Part of a small language model's weights.
Size: width 448, 7 heads of 64, MLP 1024 SwiGLU, vocabulary 16384, 32.1M parameters.
Training: a variant of Muon for these matrices, 793M tokens, 6053 steps.
Each number is 128 + 24 x the weight over the matrix's rms, rounded and kept within 0 to 255. Layers, rows and columns count from 0. Numbers have three digits each.

# v: layer 5 attention value, 448x448, rms 0.0876, rows 161-188, columns 336-447
# o: layer 5 attention output (transposed), 448x448, rms 0.128, rows 161-188, columns 336-447
v161:146171098041145150127110119164131135150091138113129126169097129110084147101138100134120099128130106121122106123152171133121142119133143095090134172073104160095152110161102118167119137154083135124106163162115137172132140108176140127153156154129172126114158103194124098064142139070123102130182151118096149120156102124159146140127134176093
o161:128128154140133094105104152132178151142121127121112107128135134074192112120116123115126147099084096151151169107122122147122118122107128140109167119157128113128045086097095116132204101148143156063184130120143120146169130179106156079106074124149106102045076162139082159090126076125150094121125152142161173137087106067164169099098128103161
v162:176101121126180108141119105152210172108133122130089119097103151087166054077110124116098158106155061086141127131105138142131120132157134147156113114126114116160153151146130119099156085135139142091119127156122127172106132150137123106220159112143090107149126144097084115108111112110148125117117118149095128137149133148124143137090094129129
o162:104121094096141098136149132108083143173112177100173156111182087126126085112156102154142148094088131154103132129114112082111112168123077143123058136142103129127167074107096135146160124146121131128137131134094139065220123143112099170141132107104142130116101098119107107151153097103093165115112112128109107128127100138112145085092121107095
v163:142141099156106133153139127138140135122096126126116113176120089047090143170123147091118094106116151152140117069105162133128105094110132174169170103083122113137105094103160099166113119117118187127110106201120178148148084111137091175174138137209074191112111095116136111122144130102182106089118095116140154107073126119147151140159140127140
o163:112158121129116165114078127128178118161109131158142136088132098135116174192072121099100133157157091141105095185154114132132113109142085141119132119155117072168145129093092129103087104084167105159122112107152127097157152169084136110124166175120124142142188096112085067152087119153140116133073179120109109125147143138139137204131150111158
v164:093143138130112175129162123168114101145160109175100134168036133084114179111113139104096116127107134103161161096153134155140131143111126192102145149172130101149083123120142127121084150092140100095120084132118122159134126104162133062173081100147135135143177115077141112121108135161177102135152107107090153142089151053207204106143126222161
o164:095122124195170089143090128098158127094091142169134114072129149131114205123139156145108191119127109184123139129115138122108137080080129162132204112117084127164141141146146053146153133155144162176118204134109141155185140126134097165138165111138175142162142177141135134172104209115090168086098175118164143123164103132149169109123071107099
v165:142127060090113145161174111146133091133139113099103130155060098079147143101096164166124092128118202099124120102127115123109119122143137112119131120199095147119125122165182154144228171126109121158136156176151097165075105092126077155133114143055131148143099161167151146147090141111148066074118168137124138153141172100166153168082105107184
o165:151117151177128144093130171156061118127058167116126142096115124133149140165156151116130195144125160103110155176103088139138166136061139123151155131086115086095171148112154117149128070112183132075137124137161142105160123129150101110107139148172117062087082127178147148116142075136137131143131117060182097104132117123172127134173124134157
v166:175133112129165126084209120114151119136137151166068128144134101135131156122129106137138069092137095195103083129116152109164162131124203043145118113176111164182137153102079130178102143168134165129197156076137186122137167096129109129093102126091074133138086102111178151125123112193155075105126090131197080121123151182105172104117122092104
o166:126106161084132045158153171210119161084141128139152117143126191116137131140062163064078144103147133071127098117155180059162172170096090080164106144173102141105106163148133159050073132125143115146134115130120123177161163114109146141093105127072078126090146120112101157113142146150129156106114142137134075119173090119106100117112143142121
v167:153126118138128169117089150088085101086123089114105135127095189120143094116111097125158135140122093085123104078139135125176090109150161076144186100125130105205097152106114103143093123117158099106127120148095090139118117102081123142170151120088102140100104149139122137120136129143116168115158163175180169121107166108122104139159115128157
o167:114129107085185172154132131155141094121130108113120100150088117143084079126101118137163136132117147105151164120072115174091191100148093118122084100151152127122149116116122088109150130115105144114139091105121124119133095158117169141143131150065087050103133177126108090188137142122127124127099072113141097086128125081163079162049101086139
v168:116141119133156118098122128131141139155121095076179141101115155164094170156154185171141159127116117162099131161167117161139158181155094133098108085077113112135125166101141069121114159121095151089138112151119117144183157130095155114196114164117157143150146120096170185116136092126132137163132113101094116089145144141111153179091101160083
o168:124123169173176146172154131170068076122128081170121166103084122130136146109119127174166109135133135139133110145135094207120105108039124093146143118111178054091129101098167135187125116126136206164139163130138137162104133117127106160088108084124091137155119113154103094089130124134141138131124117143091138162160117149112144126086106114137
v169:123137065113131080099141162175195153138107152146124166152090133124148069161140170099162157122147099099169124162105111101119143089115080129121108080152133134098087161116156134070113126121158166123125125148117132055190133134110146142114137147159151125153111110124159135122144149104079101134080161107074109100086129141139126140138120167120
o169:095102167092110126114155109081123137061131132149104116175185096095108102214137164118098112128181058114140159090153155192123084173133142154144135117205117064160103139159083120158128160122150121132146129123119091109123147171151096115090124156140120104140052178147131169134195126154101144135121116125113159154178120096138163134143157118145
v170:168099154147085136114106104167110173157135124107124125138124165104210135178165118117136161165077119186144075119162152142105145086143145125127164158160143129160113148143159153118107107164166118119122139126102102081104116119107130084170124111181162141121133151095128164115117112157160106125128097120122137092146133187126142090136098054137
o170:087110095197211057143104122102160091156106117140143135191123142105096176080127085188109117144061136139130127114139129151148177158166129155113157147101143172105134124134145120165135133111079131106133129167121131126093127107158117130121094097128108112078074168113175073123142126065126129124127126086138127102107144179145094107120111176126
v171:112064106124113145151116129177159087228105059112134173129119113096146124135150114138137144090113061118146130099097171036132132166125135158098140102139085166195120154110142157134130152138110116153161097128137137092122116158068155097138073171097140112178117101173122094112144143087097108134082133103157104125123177051092136127103128114146
o171:205115156156071097155115146092087097101119112128133130164137158133126112110109190152115106123116135100116080158146174149110158151112142131128093069114094103146102089094130062190132119112231106084130166103131118115145090120164114163075134067083138112102128109107153144130132157097100144156164146125115153159137092096149082082122138138114
v172:069089111130119071124075120130162108112127107175139156148108163147141150159196142181130130165068112099164144091075127153070154156133124136156124106146150091147218145102129163160112063108119117091124202146158166073094080125152082156122108139107113117072093155114110135160125170149106141118131104152126098103160107154135110146149121105194
o172:163139092109146150113118133108118172112117123168127107177134144150224103132071108081118072165112179131129135107134156107131129093102084144120201123138175185153149118145161112095144108075133168133058133138113073150076120124121068143118153151134148136160122109152134108047127162142079173152115140114112146093215058098176100122093108119128
v173:155130158113145118132155186117135141144116091106144065156058118180120158140168160138122097165104170120149137094150126085115131080095155136074139146169140128138091090129164158141121115164125136114134135105152108193115095127146163167097101094137072148090131066133087109179189144125125096167113145138165108153148157108143140111143096147118
o173:090157105109120096148089116124165132107104186154151097096154114127151156140084125120145183144133236145086101150118192121106157134125108156081171143114151127167132141115084154101118130116149156104092171154084172141165164134125082134132177193128129140149151116168139178152088095133123140125084205069123147090143081105136122085117142210118
v174:146103159104152161134126077118149134142114161073113131096100152151129151175138097149123130118135094124117165142134142130133111094094101095202160102203155176093108099153135087173107148172146143118142142172161115109155151167096172117062127165121150166137166114129154108076091107083128140150154131141098140121175182186150133138147117182110
o174:144178186127114140124138100169090115164049139168107147054096142139090103099069110114160170158104109137138159117084139133145118165171099112112136096076114177144082191106119147095199144138143151192129090046117186060115151142158108121144163133134178194106142171089105125149109163112150119134174134090160093160137130102114129119098152159111
v175:170121141165130108138115115153119114145115146140141130139151122102174166134106120109107173109134085144156163152219134121172146112121081193125112183166121118103108153133158174136083145120158130115103110133085131166096168157125126151146086137118136149101137104116158094130172121100133114160115143195087085147094119140115057105179105153201
o175:106109120200123077064113137117151077134143137101126160117097128094114126108123117123132108104091112112109114087118108123079139128113106168155080131124125122148129133138102130161125144151109121138119162131145096094086070118093175157151142166152149157149137144148103170077144096067165178142105122102112156126131163072173094134126072140133
v176:117086105118124103140133133107082167119113140145086088134079129186140171134118096071162156120123108081148136149110127134117022150141197122140109162153147130140144130139124128071136121173126108139127079170109150072115174114129119072179155149139104137218132100097127148119151119160133122130133176146151152168096124123105105127120130113133
o176:132190168191147153088123130094114145136117137086120130133165122137081190154187114118089115135154114150099167102157104125113164140156110124124048182140129093124153145121146150103184090111141129093117200111111111170153123117093140135089098126123096104039113131137168094140109142063144157112122145120156184066126128131088130144116157125096
v177:144066107128124115124143140113155125099123089168100120128115122172115105127179168061126123146115094124172145101155146145136101186073203115141096090151145156152196111164119101121160113122110124141144115139124094170128152140077126148091129129164111152081121096137080169115141111186171182113154103129066125164088083134104115140138075156099
o177:093128125146111146073123135134126092114132123120107108080156101158157125139135130154143109137197171142147158124109140083105148073107179108135114113216144103088086114103184141137078116163103087099136137151147145129089154091048136135119104122078127152147116140105080123130144179067131103142092104107181146054145184182120127069131118138117
v178:147136114171142073111144132124153111141132163157169039132099148109117162089184165135178094137098156136112150084134082050157133106152100108135184165133122129108142101152191165111150122143184124128102119104113156143155147095093097138115127146095140177111132123098138105101104096148080139158147144101111126132116121095118112136125133109070
o178:111132159141137107107095114091084133151110116166129119123074173116182157135083109168171167142099119142202128110133135154143168138174160128157061152119107128080108109091099136155178081161061105145121116109139121216094125103154119130166073141123119108090129129131158141135042175100108186128169105082135131117094138148195168087141133227148
v179:163139159108081140089157127135122066129161132106129165102108131147172142142119179170121139120126086128101099089131171115150144132147051126094108114159129155127113137153199131068092139163162135137129150097128141125136168136126155177098135116155129162130101085169146094122077125121136125124113095160149075091150151108119146103195138143037
o179:125109114138156137105097144199118134094079089095145120183108143087145120150108113131113142137114100146114111151118138154099120114082058170137107120105113146140165127128150112150092156099155114153132110126139116152182100120141159055173154173167161103134160149069109173156164119189135143124162152098082154139123151114137144123125113088135
v180:121117123192104182129109094131137085102151118152156158150145174109095109104150109098161090133180092092115119133135129148139082062131138140118149148143144082040105090114120131125132132121125159090049136125138131074122161167149082170122082114136121185117071134084107141164160089138126077124172157069104058095137137137062135117127185131100
o180:138132114114128074106177089121095147112105177094104093121192111118102154135094123074188149205124126094147200125100156092122076150123126146151122127160094123139214167054121064110077082139164133093173141172131115119127109109122146143109085196119195116093158077156167166132102141166208157124114126158087148134108163164118126082155133117130
v181:129103125127180105127078092147092129151213118173156109164187136140120091110200127122154164106074071142142108144125177144109119169127126170070140151094138082139097192101109158044125122124171125100168165124115135134141141141094129121185148089118104085091117106106149124079109113081115141138175136129162141116143173171180128106222155124149
o181:107140134074120113149144174099149160059085197105144171145112126143109151118139146084144135129160106128147132129118146117126168157124148116139089118103086170136191092201149132140140146133084161135151144168114094122147160098154111116106108185081112193127071103167095177155119121110105093122086102112140101160119140061134124126127101130135
v182:099171115070165137173082123095127126142083135188157142148159138108146111145112147156139105135095104123118093142132131164108097143118131170167098125148175212085143112132109151090141106113127151129142113137182104143138099093121130100134084097125114146167159158168145173148114127140052120112140131123134157091098115110151126130111123097101
o182:121142116185085179111130168118155105103147122154073121130119172139153110180175171159132112142151113147137129076157128068074082178129181149129146136156144086197099086096107189071132112126143115150153124114097153116126155133136109160096163117108151088113117067156182159161108152140137085126125104128141050146107180112131110135153086120149
v183:155163138117105147128101037161094126138179091126134108177106080169131084123155099106127140197060103169143112096149141091130110144076107075145143164141138180135095145159109142105111074117138129109219090116155106069125119138093111129181139111168127116161185134118142114162134133125124148153143125145102107154134154148157121076114101136086
o183:100112087167139141139109131094140063119123123141133133163116120114100114166114137152122114095156139118078108141151113119109092089128085191115127141095190129165082101135110143127127177101073119113114146115120085073165152121158119117082076100103096093147141117157096091121074145114134191161165125177160182128163072159134133133117103132101
v184:115124138078198155134161174123129104101187129115156127134142104150080177155150129124111120104124122129174142110137123138091152104105181123128107226127105078177094145140138076186161147152151162085102097178126116137121176107140110117151167096109115110174116153115075097125144168142105158098091124138137126168129111088139206134118145130147
o184:070085158177145132091117117163205172163103157106144124170132175108148141110139104128113103179164093067135136103131116100104046114138104148113139102192134173114110087153097153071174157133167121122099126058150140089138054149127135155099110102165145121133119084123138108162061136167168110102147124103171200109150077129138153067166116142083
v185:137082149082100140122136100123133096137129181108132089113139109140122162115165145142172158139169059105117095123108120126121115143092099095094105142115148139126145125159086113097079059130169106091087136107084087179129154115117130119160093141094108148127072138097165153125129186131122074138165171136092092103194134095066101091149122146135
o185:074151094155186102132126129119126176091110080099140140104106121116149140139095160122063145161057136154099141140162055075160162128161135152165123175142166096095109086111118140183142117127124178159152148131131161123121175083112131152150109154132107110101134075198122110121121098130100138103133092107107140102142158117148145167065118136116
v186:207128121121149123160153154162121144089136108181109138115099095147099109111139082061138204116111151104114112155145112114094122132131042121110122207141166137134102135111131104162129155150132140146094171103164161164146122096142183077165151087170111168100121111140101161112163123172093086116099159109110147180111052138122120136154099127134
o186:143124128145079124100098132110147147135124167071144138143139137083106134149101107107109145087106112119101138104129124100171144124061187074103139153137084152106124148101133154151130156119172093128135089128095121116063115106175148137150060088136143141154095122114118108065208090149118154149102134165121178140121124102128147096182173180176
v187:124124168091109116083127119181076169136144136138141133165145108141138076120160124118109136073175107121134119160144142087118120132110136135141108119139096113107085132113083142143116135131100106130108114133173152078167119128150087105081083142109117089108112126087069123108089114109125116090142049114164150112103087076068078109092087137131
o187:167121106106181131166100107116175125077072080163118100159134136134131171142127105110126146128132130119156092143133096071131124150138095155072113092101176132132161110179162166187129121159176117125099154136121148133104153164165165149135106091155188171130150134095143153098074122111135120118099111097090127118163106126122169130145108145133
v188:158142098104126121101109192115118066136111098057131168093084069098078149164101123168159132146129200164143105138129134133146132129071124130146082133132126138126095187147149100107161127132114096148122130092128099116195102101110091134095164087132146134083099116153136119183098110174096202112111151125105136151154080131125155112138134090159
o188:102120115149148129164149140175151062130103149186125059157140111136178131150110152113131095179133111165126129053109096169138136162106150107116175118113151126123136077144069105175112126145161162112129121143134140140098134181132145110127073178136078137138139066125096127082119073132102119102166145166131139157177136105124112117180137101143